{"num_hidden_layers": 15, "hidden_size": 256, "num_attention_heads": 4, "num_key_value_heads": 4, "head_dim": 64, "intermediate_size": 1536, "vocab_size": 4096, "hidden_act": "tanh_gelu", "norm": "layernorm", "norm_place": "pre", "norm_eps": 1e-06, "positions": "learned", "qk_norm": false, "attn_scale": 0.125, "bias": "all", "tie_word_embeddings": false, "parallel_block": false, "init": "normal", "init_std_qkv": 0.0172, "init_std_o": 0.00314, "init_std_up": 0.0172, "init_std_down": 0.00314, "optimizer": "soap_variant", "learning_rate": 0.00336, "beta1": 0.95, "beta2": 0.98, "weight_decay": 0.04, "lr_head": 0.0282, "max_grad_norm": 1.0, "warmup_steps": 200, "schedule": "wsd", "decay_fraction": 0.348, "decay_shape": "linear", "final_lr_fraction": 0.02, "batch_tokens": [65536, 131072, 196608], "max_seq_len": 256, "doc_mask": true, "train_tokens": 622000000, "max_steps": 5102, "dataset": "wikipedia_en"}
Each number is 128 + 32 x the weight over the matrix's rms, rounded and kept within 0 to 255. Layers, rows and columns count from 0. Numbers have three digits each.

# layer 6 attention query, 256x256, rms 0.167, rows 0-10, columns 128-255
099126129168122130120136117100135132122134091154104147100120189106119130161098128112132150115137090140073118144136115182075127135127104167142127144167163137111143146130105135149173109179123109132132129121137132129170101156145133167122127156119094151097119075119115137116149104116127090174171126095103085093149097099083107098182148149123102132148110117125071070091094105129098064120121
158086118159106129115123167160119108131125144175153145163101135142114098102159127139131129115123134180136116132124154091166123137148120098126112106110168078127199111150149149161142152101141143144080131140127101110111133111121102143118088142115128083121124139167108146164148125178150111145139143138149078159158122138147136140151118149143155153140126120106107129133137135120144139136149
141086136132160096115170104137102147082110074130155138177130084194105090163134107133148150090113107135121138142062126114132133120125109149170110134077144149105114082145173117185145123144111078131085163145064180117141118126105162103161130199122087124102114093115121133118119111110159147155141111115093143122137147143129114128141163123181152103132143137109141147157157119112118129083139
137137148114159131121106123096127113111100128165090130093108073155147132116123138144122113117148147133138158101112134139088148145110112065155121139117130117105071123097097153157096135103145194141090117109113106132137101071154158147132159096126117141160149127102154132120105144096119125141157094115121149148138102100127113147107127133133145135165135116165126105097167135133205124147141
135164127160135122137145095106139114086104138149065125084150184138211095116157110128162137119109167112101137163119123129150147147115110097170118136141139110152120057146182133125146143085138154175135149133137140150077135104151167088143106104163131121121131178153096112109129137141128125144120129143106073143122143125114135157118130153103172130109162127142151136078145121126105131103119
157107089140125152083093105163105159106144162123143137150103135130177115140170090100089188117146135155117122094108153149117096142133125071137134102172138134174113059146121184165081111115100154129133157084087112143119190145127182140107202067130141133138099089157066144135086109107117167096150134113146119151109122126146098142109142155169152169134155123129151183103150157145156121147140
132109115102104134153187137112132112106098101120124107136136141129096193128093184095113142103129173152133177137163103168120119168137087132162168126062132155104117121138053126150088145162121131134096154150117123087185117122115140132165170104150165134156111128135121150163155122088142123129155121140122204139122105122120120156110113108128120180113167094117145142119126154140095131129160
143124132094120125147097105128153115162132108155146158135111152121138161171098146157115140198105126121146122151127120127135116138136138129123101125161169117152088138132132124117083125113094132123123146131114143140124129133139136090065107115143132147133178135118156177189113125148128091151145148124086146087134123131144122143144079178083134123142072115101163131099124141138129129124099
115121140128136166133124128165096121112084114110109116064091163125194167106129103110137100145106157126130094149137093121161104125092104154182152134173110068144070137151113160136144100114158156107093140107121110122112131158120119129154123160136131129124114126147120107119137116133142156112142104131187132142135150116137058128135126147124123156153138103127128061125089119103140115222151
144116124128067120084161103105069102096102132162182141111110085157172102150179133088113158113130114119129073144107107076096163168150144125077153127143109190121136130127074108156111144118147109149108145111082184128103134181119164074166167111123128145130165123113121137106162138126106197134087159152154089104138189123094153111108130060088091153133163105131117130192135104187144153100124
163090184136125158147125139107107136100132081139093131134159128107095143159100126122126127058093148117096109201101116149120129121144093185183132126141111097115141096127109146131139122168131139133147116165100113152114096157098136149135127134149088103154090112094095161160146115125145069165116136161115137124129160117113127134176089168060077118170123132072151080174125117110107071132114
# layer 6 attention key, 256x256, rms 0.161, rows 0-10, columns 128-255
101165167103114097173096129142101085148129144191097105118147145121182113127131097111127131156098116124116128100080127134070140091136155173157137161174113115152142145108165080119195108139132093180133125154075125157119116132153114169106128145114108138128155113134186161137141091120130129113112202131153048134137149111121102153096132152143107103164137108088242152180096069099108143146148
103126137124189116186120112151090118104124128071125194181173127100124134143134183075099107104154126150129113150086127191134157080093093173110140144154105176153111137181175153153101091151071046107088156101089097100129158088125158074112117132107134110136152118137091124102139123107114086098110144133068126110136177148166120159109138103116143130147114144130159107132153133140177160120173
164169106055147156155109108155088102110096125160082122169137149128133089112097117153108076073120076082187197149164180125121174080141105103143068097103114153152176116129202163131143178138111159121099122117067151115138105110140072101151112159133089112115064142194163087166112144146137123108130095144130179145132147128171190138129134150100143148090150138084069160136140145117175111140090
114116146112103107163129103154152092112137141092127116083132081171089127131112139122160108112126104110156122101089097118060183155118053130132146125090113150144133127098114149145138178171104122128155173142169126089089153129164083116111112086103097126091141115111167154118154161110145120196114079106115094145115157129184157098162083112159138127111138101103164146136111144121136107124176
105177093145127150096110126179061101084163091104094193101159086139136127153116209086161116172120114128151080189144105148136190131119109164116116132118114155102109159132117097119139149195139123055138121104094129149148115093103095153139175133128076158130156141091117155122093140152067179095140127096194106125179120150112171088140099108097145143122101111132154113138185109193160135126174
060140145140145139132126111076163119094174166078119134160150174141132109091105151108150106145121099135126099211141138143098093121133111133090146128105123138154151107145129117126137095079083110149131164087132083124115100149183141121109109147129134128097189174147129101136105171153113189077143102133046095116124137177153174150131135129125136110098078159123109165076119138145142159126086
093109145098081107095086154126175139150084132136102135129113079132125113169159111095192168084147117142108080143131088120113120131125139150015155065077109172124178162156072191127111209125085137101179164115160134150123100139147132138163142087085117082165074111084111092128142128147138105139107125118148099124141155112192085199116082120107112153196111100121119153156118152157134141115126
171079086131160138105169162181139134086101129074182117143075086103064118092163117143158092116118118154154094132161164073177091149111098108114110142142125189175107139110110151123122129120217106120165065128114093159113134117141160090150110130124197127109121154149128202140134101136097155111124128112047094130114104182090146143120110099163119147072122130121155124097147126091084104128115
180176084161114137108094132121156072158143079148158106144168155131177132160084116119157151122158101161119137197135111106153129120154180122157090127145201143126093098110125057134102126087136215145161164131144091082040208107149098178097178130129172105117128086114086089077051085111141169152110142207145092113099096129159158139098130139122111100141133186127124162119143103116132112135176
115125143134124180091123073124101181130083104165134193091145078138179131146083060145111148092151110110123097098137110088115113066134069154121136088099083154093156098126105116147147098103069129134103133143109175105136189123103070114180149155154142136127133133140149120109138133120110187090139084195110145095144164162126112118146173148165103122102094176146135187154164134111116163186103
111148136121123122089098098139130128165117070135091088165109150100154135170045092128133161085147092143146088172106110166098128143133177141178115133154139113165128146165086087147137129180169153144122099108126134171184163154133166118102219187065100128132172085191132155129167062143117148078106127176140123094103124105107131106117157097117179174146092126143114116124093142100178139097123